python train.py --norm_place="pre" --norm_eps=1e-06 --positions="learned+rope" --rope_fraction=1.0 --bias="none" --init_std_qkv=0.0361 --lr=0.000951 --beta1=0.95 --beta2=0.95 --grad_clip=0.5 --decay_shape="linear"
Each number is 50 + 10 x the weight over its row's rms, rounded and kept within 0 to 99. Layers, rows and columns count from 0. The size before them is the row's rms in percent of the matrix's.

# up: layer 7 MLP up, 512x192, rms 0.047, rows 189-255, columns 96-127
# down: layer 7 MLP down (transposed), 512x192, rms 0.0435, rows 189-255, columns 96-127
# gate: layer 7 MLP gate, 512x192, rms 0.0477, rows 190-255, columns 96-127
up189 101:41 60 55 52 48 49 34 40 47 44 39 35 46 70 59 42 56 46 57 38 55 56 55 66 56 49 38 44 57 66 44 45
down189 098:51 53 53 43 53 25 60 37 62 47 47 65 55 55 48 53 56 44 57 53 53 39 62 71 42 31 54 46 46 31 51 60
gate190 096:47 54 48 56 66 43 29 45 47 46 62 37 57 68 53 60 58 50 45 47 25 62 52 59 49 44 61 48 41 48 75 60
up190 097:59 34 56 61 56 40 47 31 42 64 63 46 67 52 41 47 54 47 48 55 39 52 51 28 43 31 56 43 32 37 53 61
down190 097:54 44 68 49 38 40 60 58 62 72 38 55 51 58 50 45 37 41 64 34 66 42 48 51 52 47 37 54 53 56 39 46
gate191 102:63 64 48 33 51 48 46 39 36 34 56 45 60 44 48 59 48 47 51 52 57 40 46 67 40 45 58 43 60 63 48 59
up191 098:64 56 69 42 47 60 43 55 44 43 35 54 34 51 41 35 42 53 47 70 56 39 52 43 64 44 74 60 54 60 37 50
down191 105:50 44 44 53 40 29 39 48 55 55 52 49 54 41 57 70 59 55 48 55 47 52 54 70 42 57 48 46 60 51 53 59
gate192 102:70 37 34 44 45 66 63 36 62 50 36 49 47 46 46 47 47 54 66 60 48 72 57 38 41 46 44 56 45 37 43 56
up192 093:64 60 54 53 48 44 53 44 43 56 55 33 57 54 45 59 65 50 43 53 48 36 52 63 54 47 46 47 41 52 37 43
down192 096:50 31 44 35 70 46 62 64 70 63 37 46 42 46 38 52 52 82 32 43 47 48 48 35 45 56 47 47 46 48 59 59
gate193 089:47 43 48 62 39 54 45 56 57 40 43 43 61 36 50 44 33 50 33 38 39 58 45 35 61 51 43 40 51 68 57 44
up193 090:58 53 35 44 45 54 54 61 65 56 42 58 47 69 49 46 63 46 69 51 49 50 49 57 56 56 58 69 46 43 48 43
down193 089:54 41 34 53 43 44 47 50 59 40 23 49 56 39 48 35 58 52 40 53 41 57 51 37 65 53 57 61 41 52 56 21
gate194 096:44 46 47 56 40 46 27 63 51 49 47 44 45 51 57 42 45 60 35 55 54 42 60 63 55 32 57 50 49 48 44 68
up194 098:32 41 51 55 40 48 42 65 40 65 43 58 39 35 52 46 43 59 39 67 67 53 60 61 50 47 50 43 58 45 56 60
down194 099:45 53 51 47 60 48 52 49 47 65 54 60 55 52 62 70 50 59 55 52 67 56 38 46 53 75 47 49 56 38 58 53
gate195 104:42 47 45 46 43 58 42 63 46 59 48 60 46 55 63 51 62 52 50 40 41 61 48 73 56 65 76 47 45 46 49 50
up195 098:53 45 44 28 29 52 29 60 45 49 54 64 44 43 60 51 59 56 38 53 61 50 62 54 72 51 37 54 44 60 49 51
down195 102:69 47 75 50 52 55 53 51 58 63 47 35 69 51 36 55 58 54 60 51 62 55 52 51 53 57 50 50 58 49 54 47
gate196 092:49 25 54 26 37 62 61 63 53 35 48 43 53 52 37 48 40 49 60 46 47 41 57 29 49 35 53 47 54 37 61 47
up196 098:52 50 59 50 45 48 64 51 60 55 57 34 60 46 41 64 56 38 43 46 57 48 43 47 69 65 55 79 55 41 49 33
down196 099:50 74 51 68 56 49 45 43 67 49 61 52 55 56 51 63 55 51 33 56 46 47 57 67 51 67 62 66 56 58 56 39
gate197 092:52 55 23 65 41 58 68 57 66 51 47 58 43 45 69 48 41 41 51 56 40 52 60 51 65 53 49 46 53 42 61 43
up197 093:39 41 51 40 48 57 56 37 53 64 71 47 59 28 39 48 55 48 32 54 63 58 28 40 35 57 52 62 49 54 51 55
down197 096:56 51 61 48 61 36 28 43 35 38 56 45 42 52 38 50 46 57 70 43 62 54 53 59 36 42 55 64 36 55 51 65
gate198 106:63 52 42 66 40 61 49 50 69 53 60 51 42 43 41 59 47 52 50 61 34 61 67 34 37 57 39 55 27 53 55 51
up198 114:52 61 42 41 47 30 54 58 37 68 52 48 47 58 55 42 48 52 55 37 60 53 53 59 55 25 51 52 61 33 61 53
down198 104:47 56 45 43 48 45 34 60 53 52 64 45 41 60 38 51 52 57 37 42 51 34 58 62 61 41 52 60 61 36 62 62
gate199 090:48 44 41 50 54 38 26 51 58 20 39 50 44 50 52 48 46 61 51 57 64 60 59 56 36 54 68 47 50 36 58 54
up199 094:44 48 48 46 45 49 38 33 45 28 35 63 63 29 50 35 55 44 34 77 48 70 39 57 45 51 61 50 36 41 55 59
down199 097:36 44 44 45 54 61 69 26 47 58 47 55 66 28 67 59 54 55 48 64 49 57 37 43 73 40 48 52 37 46 56 67
gate200 101:49 54 41 55 59 37 36 52 61 58 55 41 53 43 49 55 47 40 50 54 50 56 49 50 62 55 45 54 70 49 51 51
up200 103:39 76 58 71 49 34 38 47 49 70 38 43 31 44 57 48 48 49 45 38 64 43 48 42 58 62 41 65 41 54 51 69
down200 106:48 50 75 72 32 42 55 53 47 55 55 47 44 49 42 42 73 40 34 58 54 35 47 42 43 55 41 47 51 49 46 67
gate201 101:48 45 46 43 55 47 64 40 41 60 26 56 35 52 50 35 42 56 50 54 61 56 37 43 55 43 44 39 51 55 38 37
up201 098:61 39 50 42 49 50 47 65 46 62 50 44 71 53 55 58 40 51 48 66 51 72 53 72 49 46 50 63 58 58 52 38
down201 101:48 56 53 58 46 56 66 37 33 52 18 52 58 69 41 43 52 58 52 55 56 68 55 60 75 40 57 44 57 71 50 44
gate202 104:36 64 34 50 58 53 40 56 66 53 39 57 53 74 68 50 57 58 54 39 49 71 63 55 52 65 56 55 54 59 44 52
up202 105:49 59 51 67 55 50 52 46 66 57 25 43 41 52 67 50 68 59 41 56 53 50 42 61 44 46 53 66 45 62 57 45
down202 103:59 27 68 43 38 55 68 52 29 54 63 52 59 47 40 40 42 59 45 47 40 39 45 57 45 35 34 58 47 48 38 48
gate203 088:51 25 51 36 31 39 39 65 39 43 50 45 44 47 47 58 43 46 24 56 49 43 47 48 35 46 55 38 66 26 55 51
up203 083:50 40 49 48 32 45 40 51 45 39 64 50 53 54 58 54 56 46 31 66 48 47 36 54 43 54 67 40 61 42 67 42
down203 086:41 69 62 59 54 59 59 41 39 43 50 57 55 40 55 51 60 50 52 54 51 57 36 57 54 52 62 46 56 53 63 26
gate204 110:58 53 61 43 44 55 40 47 48 48 33 67 50 57 52 51 50 46 52 55 32 58 53 56 51 48 56 48 45 72 35 35
up204 106:31 61 57 47 39 54 47 70 42 39 47 56 34 56 43 56 36 33 52 33 44 43 37 45 47 56 38 57 56 56 66 58
down204 108:53 60 53 59 65 46 30 52 61 53 34 53 55 48 64 64 57 41 56 35 56 52 40 43 45 65 45 49 67 49 36 51
gate205 098:71 52 26 51 61 43 35 60 75 55 49 30 30 48 39 65 52 51 62 36 30 64 57 59 54 58 41 39 42 33 60 62
up205 093:41 55 46 21 48 57 66 52 43 62 49 46 69 62 75 48 45 43 58 51 54 55 57 46 67 40 59 34 62 40 58 55
down205 089:55 57 38 65 55 51 37 49 68 45 67 38 29 44 33 48 49 52 55 41 29 54 57 62 34 52 36 43 46 33 46 61
gate206 094:52 41 52 29 35 53 53 67 53 62 71 45 24 79 52 48 56 46 44 41 46 38 53 73 52 56 58 41 61 49 41 26
up206 095:54 52 42 48 33 50 54 49 43 55 67 48 55 51 57 59 61 39 46 55 45 40 49 51 66 68 46 41 51 52 50 37
down206 095:58 56 46 61 60 45 54 31 50 36 42 58 75 21 57 58 49 56 54 53 46 59 58 24 53 47 32 58 47 63 55 49
gate207 096:55 45 53 45 26 50 33 40 50 43 57 47 54 36 30 62 33 50 57 56 46 68 38 21 59 51 67 55 60 22 49 50
up207 101:38 61 35 59 62 57 37 39 55 31 61 40 50 50 68 58 59 51 53 54 44 53 52 55 58 48 47 41 48 40 62 55
down207 101:43 41 37 51 37 66 54 46 47 46 62 48 51 52 58 56 43 56 59 46 65 61 58 60 63 44 56 24 44 57 59 40
gate208 117:39 43 42 50 23 56 37 59 44 44 39 56 44 44 62 46 64 53 43 51 33 45 51 67 51 47 55 50 55 55 55 45
up208 117:50 68 68 72 54 32 63 49 31 47 65 50 53 43 44 30 48 28 40 55 41 47 59 60 48 55 61 45 56 58 62 59
down208 113:47 44 46 47 67 37 78 66 46 70 51 50 40 49 54 45 65 60 52 35 46 57 54 55 39 55 21 63 40 58 56 78
gate209 099:48 48 43 69 52 52 52 55 53 34 50 43 50 47 46 44 74 55 43 54 59 54 64 61 74 60 53 65 48 44 42 58
up209 094:55 37 50 58 55 72 44 72 65 47 40 43 68 42 49 47 57 58 51 44 53 48 46 44 47 52 40 55 56 46 51 61
down209 094:46 52 50 56 41 34 54 51 32 47 60 55 43 42 55 40 57 51 39 48 46 58 52 40 51 47 65 44 61 51 42 39
gate210 087:36 68 52 49 36 51 50 58 58 53 56 47 59 34 49 57 36 57 28 67 75 49 47 55 62 39 45 40 51 51 48 47
up210 093:42 56 46 44 39 40 65 52 48 40 58 61 59 40 34 40 41 35 59 61 62 50 33 50 65 70 45 60 31 59 58 61
down210 091:60 38 40 52 63 53 48 53 39 49 31 59 56 61 39 33 59 56 63 46 29 65 41 57 41 47 44 69 47 51 42 52
gate211 099:54 59 47 38 41 52 53 61 48 55 34 50 53 58 37 42 44 39 44 51 48 49 51 60 67 41 58 43 57 45 37 29
up211 101:61 64 51 52 45 52 42 48 54 43 54 62 31 45 49 51 61 51 48 57 43 44 48 54 51 65 50 52 32 37 62 48
down211 099:54 37 60 50 52 60 52 54 60 52 65 58 57 34 73 60 39 64 42 56 47 55 54 53 54 50 50 39 35 35 68 56
gate212 098:45 62 36 50 41 32 58 51 52 60 62 48 62 64 47 34 59 57 54 55 65 30 52 51 46 60 67 60 61 42 55 70
up212 089:52 39 60 48 56 65 49 56 43 61 38 69 57 66 45 52 52 42 56 50 67 38 50 65 43 26 64 48 65 41 63 57
down212 085:44 40 56 57 54 55 47 60 58 37 57 51 45 25 54 51 61 50 42 46 37 51 48 50 52 54 42 45 36 55 38 46
gate213 100:58 58 53 47 44 67 43 76 38 47 42 54 40 53 39 56 35 40 40 59 51 50 41 50 51 45 45 31 60 54 48 30
up213 103:46 42 39 42 37 39 31 58 56 60 52 39 65 33 36 50 58 65 63 39 43 58 64 49 50 59 51 60 39 47 48 69
down213 102:47 51 62 42 51 43 47 61 41 50 41 42 55 54 23 27 72 59 54 40 42 40 51 49 51 46 47 57 64 57 46 56
gate214 099:45 63 46 32 30 57 44 49 60 44 50 32 66 59 50 57 41 56 52 45 44 49 43 32 54 34 63 55 55 56 38 43
up214 111:42 41 45 61 53 55 35 54 45 59 42 55 34 49 47 58 52 61 60 46 60 43 67 65 38 51 45 43 44 44 52 50
down214 105:48 64 54 55 46 52 33 44 52 49 44 50 59 53 41 41 43 57 63 48 61 48 70 52 42 35 69 51 44 47 49 43
gate215 092:38 38 47 58 60 40 35 44 49 62 42 45 59 60 37 62 62 70 39 65 48 55 54 47 60 45 45 49 43 31 48 71
up215 101:56 66 52 32 53 49 64 75 55 37 60 46 31 39 58 39 34 43 59 34 35 40 41 46 32 55 45 48 63 74 52 35
down215 100:42 63 50 42 76 42 43 47 55 47 62 40 47 57 53 56 49 53 56 56 33 54 63 48 51 46 44 40 39 50 55 62
gate216 102:61 65 54 47 55 37 41 62 41 68 48 49 61 29 52 62 43 56 45 47 51 63 42 51 54 50 60 48 64 53 56 39
up216 092:46 51 43 40 54 43 47 56 57 51 55 47 71 71 56 54 54 46 53 50 36 63 40 48 49 67 73 42 37 68 41 53
down216 099:30 36 37 55 58 49 64 44 52 47 47 48 37 36 51 53 52 43 41 51 52 23 46 53 53 42 25 66 46 50 50 49
gate217 100:77 48 59 48 64 54 54 49 62 59 41 64 31 51 63 64 38 48 55 53 57 50 38 61 45 45 69 40 50 57 56 52
up217 096:38 40 54 49 61 46 66 65 54 36 58 58 38 52 57 58 54 43 56 55 58 59 40 33 48 38 50 45 66 39 45 58
down217 097:47 65 47 50 67 58 45 51 60 46 39 54 39 69 69 47 51 47 54 50 71 48 43 57 55 50 64 45 42 68 50 40
gate218 103:44 52 41 39 50 71 50 31 48 68 44 62 49 62 44 44 60 46 59 50 46 55 36 39 56 52 52 55 51 59 54 65
up218 099:59 41 41 35 44 48 42 54 56 59 37 51 47 58 47 55 38 31 64 60 29 47 48 38 58 60 63 62 31 63 50 56
down218 099:55 55 60 30 46 63 60 25 37 60 55 53 59 50 62 49 57 51 54 39 44 60 51 55 37 39 49 56 64 40 48 68
gate219 097:46 66 30 60 55 51 59 58 64 58 56 46 57 34 55 68 39 61 55 51 61 41 56 43 46 53 42 59 45 46 65 55
up219 096:49 37 54 68 66 51 67 53 49 39 58 55 40 42 36 42 50 52 37 45 50 40 55 52 41 63 44 38 62 72 61 56
down219 100:41 51 57 52 53 41 62 46 68 45 54 41 44 62 39 48 58 40 56 51 56 45 46 42 63 79 55 55 44 56 30 48
gate220 104:67 31 57 33 35 57 65 55 63 64 35 55 49 38 61 61 60 63 55 62 35 47 49 62 57 37 62 44 65 51 57 51
up220 111:59 37 64 39 48 55 52 49 58 55 34 52 48 39 60 66 61 44 46 61 45 38 44 66 59 57 55 50 43 56 52 45
down220 110:52 54 62 56 58 50 35 47 39 43 38 59 40 44 35 53 51 46 49 39 75 42 29 56 55 65 44 53 44 47 39 49
gate221 108:44 58 34 64 63 47 39 60 60 49 47 60 47 57 61 56 60 35 45 52 40 35 46 56 47 65 35 55 32 61 34 63
up221 101:51 49 49 56 61 47 44 50 51 64 45 45 43 53 67 53 46 62 53 54 68 66 69 27 55 50 50 37 59 49 54 39
down221 106:62 71 65 51 67 44 46 59 48 31 63 55 37 40 63 46 77 39 53 38 33 31 60 45 50 41 43 61 38 46 39 64
gate222 096:63 49 47 37 48 56 45 63 42 55 51 41 63 59 41 62 46 66 49 39 56 47 60 53 48 55 70 57 50 48 59 44
up222 099:58 51 38 36 45 53 66 49 35 60 48 54 65 58 38 62 54 59 53 53 66 49 47 70 57 67 71 62 49 42 62 53
down222 099:42 62 41 47 32 42 57 45 54 43 48 59 47 53 36 59 61 45 41 55 56 60 42 58 49 58 58 65 53 46 51 60
gate223 099:50 62 29 49 40 57 45 63 61 25 58 46 42 64 40 69 50 52 61 39 48 40 55 49 54 44 65 57 57 43 58 46
up223 107:36 62 38 50 57 39 52 39 42 31 58 50 41 55 45 55 41 48 29 54 56 46 52 62 69 53 67 49 63 46 70 49
down223 110:28 61 54 43 53 49 64 27 39 42 53 49 30 51 59 33 37 48 27 72 59 52 50 66 68 49 48 49 56 58 46 60
gate224 106:38 55 58 34 33 75 67 41 67 32 49 55 44 34 51 54 29 46 55 40 47 49 60 57 49 45 62 47 45 61 40 48
up224 107:46 56 55 41 43 47 50 56 40 43 50 45 70 41 48 43 38 44 50 58 71 49 58 46 67 39 44 57 45 58 35 51
down224 103:38 47 47 49 46 44 33 56 36 54 63 67 63 44 50 44 53 47 54 59 46 50 55 48 54 44 47 48 52 50 48 54
gate225 091:68 53 53 66 49 49 32 33 64 57 61 47 56 59 52 55 50 46 44 49 44 45 71 58 34 33 65 46 22 42 41 47
up225 099:54 60 56 58 66 49 65 32 62 46 65 46 63 41 53 54 46 47 47 43 38 37 37 43 36 61 43 46 34 43 57 44
down225 100:38 59 50 39 34 41 71 66 43 45 41 55 46 39 37 32 53 40 53 60 55 59 41 36 52 63 46 46 62 49 52 41
gate226 093:53 47 31 32 41 38 55 58 45 37 41 32 62 51 27 51 26 52 47 49 61 35 44 31 50 52 52 72 60 60 54 44
up226 100:59 65 38 51 48 46 65 54 48 37 53 44 62 47 46 44 51 54 47 50 55 40 57 56 61 62 49 71 66 71 56 56
down226 096:43 54 51 56 55 57 49 46 48 41 53 54 61 33 67 45 61 54 60 52 46 61 59 63 55 47 37 21 41 51 42 49
gate227 091:62 42 25 46 38 36 36 51 42 52 34 52 57 33 35 50 49 73 47 53 56 48 63 46 44 74 52 70 56 50 49 60
up227 097:65 51 25 45 41 51 28 37 39 45 43 47 44 45 35 63 44 41 58 53 49 49 51 44 41 64 59 65 42 51 55 65
down227 099:53 54 42 54 52 51 55 53 61 51 49 54 44 67 55 58 33 37 70 60 48 46 56 54 52 39 55 50 40 37 53 58
gate228 121:55 28 61 34 47 61 62 52 42 59 45 57 48 52 56 39 52 68 28 57 64 43 56 55 54 35 52 42 67 65 50 30
up228 109:57 27 48 34 50 27 55 36 36 38 36 38 47 48 37 50 49 48 46 46 45 51 53 44 46 41 26 48 56 27 51 44
down228 107:65 56 53 60 39 58 54 46 33 62 43 51 53 42 42 52 56 54 37 44 56 50 30 47 60 41 45 39 66 62 49 48
gate229 088:64 47 46 62 57 46 31 56 49 55 43 39 64 55 30 50 61 42 62 43 49 55 51 47 60 63 51 65 44 43 42 41
up229 087:42 52 48 43 35 45 57 45 43 45 57 67 48 57 65 58 30 56 39 56 41 31 51 45 54 34 54 30 59 54 51 56
down229 080:60 43 50 61 56 49 28 54 48 45 46 41 52 62 25 45 61 49 61 47 42 55 59 48 58 66 52 61 39 43 32 49
gate230 101:48 47 37 36 26 55 49 53 49 19 51 40 51 57 58 60 31 52 43 48 36 32 60 58 54 64 50 47 53 41 35 37
up230 098:55 51 58 50 53 42 60 46 45 50 69 56 46 34 41 43 41 43 31 70 32 48 49 43 38 50 54 33 64 55 59 63
down230 097:56 48 53 53 29 34 40 56 44 36 56 31 65 48 29 47 56 49 42 53 47 54 46 40 46 45 69 52 39 46 59 39
gate231 108:51 34 70 52 66 35 53 43 59 64 47 49 50 53 46 51 70 54 36 40 44 46 57 32 22 47 58 51 37 51 43 40
up231 100:41 45 46 45 58 44 40 38 63 52 58 57 46 65 49 60 55 52 47 52 41 40 52 62 52 58 58 36 47 61 47 44
down231 100:60 51 60 54 49 51 50 49 42 49 51 52 46 45 38 35 48 49 60 51 66 61 45 61 65 42 46 62 48 41 50 48
gate232 088:25 52 54 56 57 44 43 62 57 52 45 54 47 57 55 56 42 51 45 58 42 63 63 60 52 47 48 47 54 31 51 43
up232 098:19 41 41 61 62 37 49 29 59 45 41 52 50 42 62 47 62 45 32 53 45 56 52 63 47 45 43 48 34 39 58 59
down232 094:66 53 51 44 45 44 61 30 57 50 38 48 50 34 56 52 48 56 49 58 41 47 53 47 57 40 53 52 39 57 50 57
gate233 103:45 55 49 50 52 60 37 44 41 56 50 52 37 38 66 50 53 45 60 46 38 50 58 50 33 69 65 27 54 52 53 49
up233 102:54 51 52 59 41 44 43 73 41 43 36 56 48 55 43 44 36 62 38 40 75 63 52 50 50 37 55 62 60 47 62 52
down233 099:43 50 52 48 41 43 41 40 36 49 62 51 60 51 45 48 48 42 70 31 68 55 28 37 47 56 65 32 48 42 55 51
gate234 099:57 47 61 45 44 58 51 34 41 37 39 35 56 46 40 53 44 42 61 57 47 50 41 54 45 51 31 65 35 50 39 54
up234 095:50 48 48 41 46 47 53 60 38 55 63 53 59 37 56 47 42 54 56 47 58 44 58 52 57 44 56 62 59 55 47 49
down234 095:57 50 62 42 61 49 40 50 51 54 45 40 52 60 42 55 53 43 51 46 43 52 55 58 50 33 41 57 33 63 42 65
gate235 112:34 45 35 56 42 44 49 48 49 49 46 58 46 34 51 62 52 57 55 45 52 45 55 45 61 33 50 59 49 57 28 52
up235 107:57 56 50 48 51 40 26 40 39 54 56 32 48 60 41 35 45 37 39 56 50 59 58 37 47 74 48 52 27 60 61 55
down235 104:52 53 57 43 44 56 47 47 61 40 52 48 59 39 61 66 59 47 52 47 51 48 62 59 70 45 47 61 31 43 51 67
gate236 093:52 46 49 46 63 42 52 49 51 40 45 45 50 59 56 43 47 62 59 56 55 46 60 49 46 47 39 48 44 62 51 43
up236 089:55 57 46 48 42 42 51 64 35 53 58 66 42 28 38 48 42 60 56 55 52 42 44 47 60 46 56 59 55 62 55 51
down236 093:61 45 50 46 68 50 40 30 76 35 45 42 51 61 58 49 48 43 47 43 32 54 53 48 42 61 44 46 47 46 46 39
gate237 101:48 59 37 50 57 78 51 54 63 53 32 47 36 59 58 67 60 49 47 38 54 55 47 58 49 62 48 57 53 53 42 42
up237 098:55 64 58 46 53 56 47 45 45 42 43 42 59 53 41 60 52 56 56 65 57 47 56 38 57 48 58 50 47 64 48 51
down237 103:47 44 52 41 60 45 51 56 34 64 56 62 63 50 35 67 44 52 53 79 41 54 51 51 40 45 54 59 55 48 61 46
gate238 099:41 33 50 56 72 57 61 48 36 58 54 42 34 56 71 54 49 55 44 59 64 69 47 46 40 43 55 54 77 82 38 43
up238 095:57 65 41 34 62 41 57 57 36 56 56 53 54 39 47 71 45 56 55 44 43 58 54 70 60 55 41 69 48 58 61 59
down238 099:53 52 60 46 46 41 60 48 44 53 51 38 47 59 54 54 47 56 59 57 57 65 56 41 28 44 63 48 56 59 33 41
gate239 110:51 58 32 34 37 69 56 50 52 32 51 31 52 68 50 35 34 49 55 39 52 51 54 55 57 39 41 40 58 56 60 35
up239 109:52 56 46 66 69 45 68 55 50 53 56 43 33 48 53 35 53 29 54 36 60 62 56 43 34 61 57 42 48 34 47 50
down239 113:54 56 33 67 45 53 60 50 60 61 73 69 54 62 74 58 36 26 53 53 47 53 52 37 32 58 58 59 40 37 40 35
gate240 104:54 46 49 50 55 47 56 52 70 57 67 55 51 34 48 60 47 65 34 55 52 58 53 43 46 50 43 51 41 50 59 62
up240 101:53 46 48 57 53 42 46 60 62 57 40 57 48 47 40 50 52 62 46 63 63 39 58 50 62 63 47 50 44 64 37 57
down240 098:43 40 39 49 57 52 43 45 26 44 45 36 47 63 45 39 48 38 43 48 48 49 47 64 51 49 59 51 57 46 43 40
gate241 095:58 65 48 59 56 57 43 56 61 64 59 49 52 73 44 57 39 50 50 47 57 65 55 23 30 59 70 50 42 36 57 51
up241 099:56 54 53 46 62 58 62 50 49 55 50 49 51 59 35 64 55 28 28 53 56 51 36 46 62 51 39 62 40 57 57 55
down241 098:61 35 52 45 53 46 59 37 58 40 51 72 45 22 63 55 55 46 51 63 43 49 34 78 61 39 42 42 51 55 46 68
gate242 115:60 55 37 53 38 61 59 45 69 45 49 53 68 43 49 69 47 54 60 49 34 50 55 36 47 65 34 47 48 52 44 42
up242 116:57 39 43 65 72 41 58 63 45 51 59 64 29 47 62 40 44 41 51 43 60 46 54 66 47 54 49 48 57 61 50 49
down242 112:60 54 46 55 48 54 55 50 71 45 41 40 43 56 54 39 70 39 54 49 46 52 54 43 45 46 24 49 40 56 41 47
gate243 108:43 69 34 58 51 58 61 61 43 58 52 51 51 53 67 54 47 67 41 38 57 65 52 43 55 37 41 62 42 54 57 54
up243 111:64 55 35 60 37 41 60 60 46 41 51 46 55 24 47 57 60 54 57 47 35 46 49 43 54 66 30 67 53 47 41 49
down243 108:51 47 26 57 60 46 42 66 38 48 41 56 51 60 63 43 50 52 49 24 44 44 45 45 72 45 34 56 71 60 50 44
gate244 098:42 39 48 58 48 42 59 66 51 47 48 50 32 36 43 58 54 47 41 38 38 53 43 42 52 51 40 41 52 55 38 33
up244 101:46 42 61 47 48 60 55 61 32 74 57 58 56 52 46 48 51 46 60 31 42 50 39 55 40 40 66 52 69 40 44 47
down244 101:56 44 55 41 56 49 39 38 45 48 67 60 50 60 45 35 39 56 56 51 65 46 75 49 44 57 68 54 65 43 58 63
gate245 105:43 55 36 40 44 71 33 53 57 28 31 39 56 59 53 68 38 40 49 45 53 41 35 56 50 52 50 44 43 34 56 46
up245 107:62 44 68 81 59 31 53 55 50 70 57 65 32 44 63 53 69 59 41 52 52 41 70 56 43 55 58 44 67 55 48 38
down245 100:72 54 37 72 35 32 42 66 64 72 33 45 54 64 42 49 71 58 45 37 44 46 46 48 37 47 52 57 57 40 42 33
gate246 100:57 35 68 47 64 56 43 61 40 35 50 54 37 49 68 55 40 58 55 59 53 51 39 55 61 42 51 44 73 72 67 54
up246 099:44 25 52 66 48 59 44 52 54 62 45 54 66 33 46 57 49 53 52 63 61 47 59 41 42 40 60 61 47 45 41 51
down246 101:44 43 49 47 42 71 55 46 52 75 50 42 43 36 47 56 47 38 65 62 71 54 71 33 65 49 71 52 53 37 38 61
gate247 101:55 58 54 57 54 51 41 52 55 55 45 61 55 37 45 41 46 50 52 80 72 44 50 54 58 44 35 59 52 46 60 56
up247 092:52 38 43 40 36 52 63 63 36 43 50 55 47 55 47 41 38 42 45 32 46 37 48 58 34 51 62 49 61 46 49 51
down247 095:64 55 57 62 52 56 54 45 50 57 42 48 49 44 47 53 49 53 42 69 53 58 53 41 45 41 45 64 49 48 55 44
gate248 097:56 26 39 54 51 39 44 51 56 68 45 51 61 48 55 52 65 41 49 46 70 51 62 48 47 56 47 59 49 58 43 37
up248 094:52 61 44 38 39 51 35 74 25 65 47 41 47 48 62 21 68 51 51 54 50 35 31 55 52 44 49 58 62 63 29 49
down248 098:50 73 50 51 41 59 58 43 39 37 46 55 62 46 50 50 35 53 45 71 58 47 49 59 49 61 54 54 31 43 44 42
gate249 094:60 51 53 52 27 60 29 58 60 57 52 32 57 60 36 45 51 61 48 49 54 58 51 47 48 49 38 61 42 41 58 48
up249 103:34 37 51 46 69 45 62 53 45 42 45 49 33 53 61 63 40 42 59 46 33 34 52 40 47 51 55 42 70 60 44 44
down249 099:47 52 46 56 27 58 36 51 63 58 42 40 50 54 34 47 43 58 55 47 48 52 49 45 50 40 43 52 32 52 54 56
gate250 097:43 59 57 53 36 56 62 60 74 36 45 39 63 50 44 63 47 40 48 50 50 35 42 31 59 44 32 50 41 28 42 53
up250 107:50 36 54 39 62 67 37 45 42 56 38 58 41 44 54 51 49 72 55 60 54 51 68 51 57 54 74 44 53 59 44 32
down250 103:62 51 56 34 37 62 50 64 67 47 35 55 50 46 49 53 53 56 45 59 50 31 47 36 66 46 61 35 41 31 50 45
gate251 103:57 40 50 40 37 57 55 38 27 49 39 65 48 32 38 50 27 42 37 47 41 43 53 53 49 49 34 33 42 34 50 60
up251 107:57 51 50 47 46 63 48 50 68 43 48 40 46 67 61 51 69 43 50 60 61 52 47 50 45 48 53 54 78 61 39 48
down251 094:60 43 58 41 79 63 52 49 37 48 44 36 44 47 44 40 51 30 57 64 30 47 57 54 62 63 50 41 49 51 40 36
gate252 106:42 65 64 46 42 49 51 61 61 26 66 41 58 40 54 45 34 57 54 45 56 53 50 65 32 47 34 50 50 44 53 43
up252 105:49 65 54 58 48 49 60 49 56 34 57 50 36 65 69 35 52 52 52 47 65 54 48 42 30 51 45 65 67 52 66 50
down252 104:51 50 31 34 42 35 58 40 50 60 44 52 41 56 51 44 58 63 45 41 55 48 28 33 40 47 59 60 54 55 43 58
gate253 101:55 76 56 55 55 63 55 47 43 59 61 59 36 45 49 46 45 54 43 43 38 50 59 65 54 58 46 55 67 31 55 53
up253 100:60 40 33 53 47 39 62 61 49 59 35 67 51 48 44 56 39 50 40 56 52 46 58 64 55 47 50 48 46 63 30 38
down253 101:39 67 47 52 53 62 40 38 37 62 70 53 54 42 50 49 64 69 47 45 44 65 53 68 27 68 56 44 46 48 44 40
gate254 093:49 50 52 59 47 40 75 44 54 24 46 47 51 46 43 42 43 24 42 37 64 49 55 49 51 54 50 62 64 51 36 67
up254 096:48 58 54 59 51 38 55 43 38 43 40 44 50 46 64 52 68 58 36 58 32 44 26 69 50 47 33 50 49 61 63 41
down254 098:57 33 54 45 45 60 53 52 48 54 50 56 48 51 49 64 65 69 45 53 49 56 67 35 44 49 41 50 58 52 57 61
gate255 109:59 56 34 42 40 51 48 53 46 54 51 53 64 59 64 60 40 45 49 45 31 59 34 59 61 57 50 52 52 62 42 54
up255 103:50 49 38 50 54 59 54 34 71 39 47 48 49 69 63 59 52 47 53 45 40 61 34 39 54 63 63 50 46 57 56 43
down255 112:49 54 38 61 49 59 44 37 62 39 65 49 55 59 59 34 38 38 48 57 58 58 52 53 50 51 56 63 63 39 69 47